config.toml
num_hidden_layers = 12
hidden_size = 320
num_attention_heads = 5
num_key_value_heads = 1
head_dim = 64
intermediate_size = 1280
vocab_size = 8943
hidden_act = "swiglu"
norm = "rmsnorm"
norm_place = "pre"
norm_eps = 1e-06
positions = "rope"
rope_theta = 10000.0
rope_fraction = 1.0
qk_norm = false
attn_scale = 0.125
bias = "none"
tie_word_embeddings = false
parallel_block = false
init = "normal"
init_std_qkv = 0.0321
init_std_o = 0.00655
init_std_up = 0.0321
init_std_down = 0.00327
optimizer = "soap_variant"
learning_rate = 0.00414
beta1 = 0.95
beta2 = 0.95
weight_decay = 0.077
lr_head = 0.0077
warmup_steps = 200
schedule = "wsd"
decay_fraction = 0.618
decay_shape = "linear"
final_lr_fraction = 0.0
batch_tokens = 65536
max_seq_len = 1024
doc_mask = true
train_tokens = 370900000
max_steps = 5660
dataset = "wikipedia_en"
Each number is 500 + 25 x the weight over the matrix's rms, rounded and kept within 0 to 999. Layers, rows and columns count from 0. Numbers have three digits each.

# layer 6 MLP gate, 1280x320, rms 0.146, rows 1266-1279, columns 80-159
460514499475545500520478510490483548518511514474506522504467489482485502522507494514455490471520492484517525473489467521463504491560568465487487499438505507447532468499484541521511487474495512522520500527477496511490506519455505444478492502
515502521478523518491455461510451528485556524504514506500477444468513472499501469463514491469490497484503514494487553474516519519546481486515458481527504531484507516477478454490522500514485512533480468483526511502508490511532497506487524498
489548516509518548456487484518529492508487548473540511537491527523479516509439508504525470499530538487523530501441485507493502493483490496469502504504456519480476505518470491501507506497481525463534490521506479521568498501487519504481483499
513504497520481522487531505512496537470534529507542529498498487501477464466480453486454530467498497499462494481498482520558476521534484498522507527507518504530458498468457533451502523471481474482491486525515501463500470482475479470510478496
548548515494497495456564509466499532501471500495511529494503480448473523486455457473485489504464486513490550513444507481519514527508501479471480450533498458465515503509488502503502495527511501518468495496488519498498518519512477536451452488
479497544518438562490494438491512547518495443536507505472501473503492508471491536561500540486539519499480485518503531525491526478560473453512529437520505501478535526502510500495448425510505514558520498489515510478497499485509495455548487501
481492509485540523503501501500494489486541483532495503512486498502512469510474487459500503525473477526511475554473523518509532494521520471478545470477514506520481526504510505476471511500504517512511504523506473478529529529461488521469527495
438513506459492522525490485483504511505499561470477545518509470489480483496495520481511498487476502516499559511490563489532505535488485497498463461449509458464477515527516492494486502488494534513541515496567500517472493476514546500483508510
483471479508506526502492484559498533486536487529481523451523470519467537483539488505495469492489518532468501468506566463515532505513492450512507493510488472510510524534530512505518485550515504565490472517494491495499540497494465470502499532
517499450527520502515534511503522523500499529472497505517509531498480446515526477484470460480465526517506529528491481507507543470517455492510515479459493474485503531489472508479472500491500505526467476546474516515487510486490508477556493514
525478493523462529465494477505503505468500563548454503519474511512494472486515503463496494504510516532482484527466517499451472494558529498491546517464521490522513500503507525470454513539501489497541473535514496536472524491497483494492517462
527494496532531525489561484519482474513491483497536483526455553452511521529514495513528503525507518521504501530511530482497540520532479520488501548445530472468483495526557513529498523473446486525459443492478542514548500482494502461517506505
474548566531495492464484472508499515472515505516510543513465535491503517502490460504469475523511476544534496517466488469471489506513520513482522525493510517474525521474492543540492485529510492582537501507524477443487457468534515524443497498
489529523468468470504481517517504517517532487503498481497477477507473520484496488469516496534495527487509489492508523541466471492512485489484512489508500501482471515497521520523508485485518510547539481478494469512494545477505517472516509508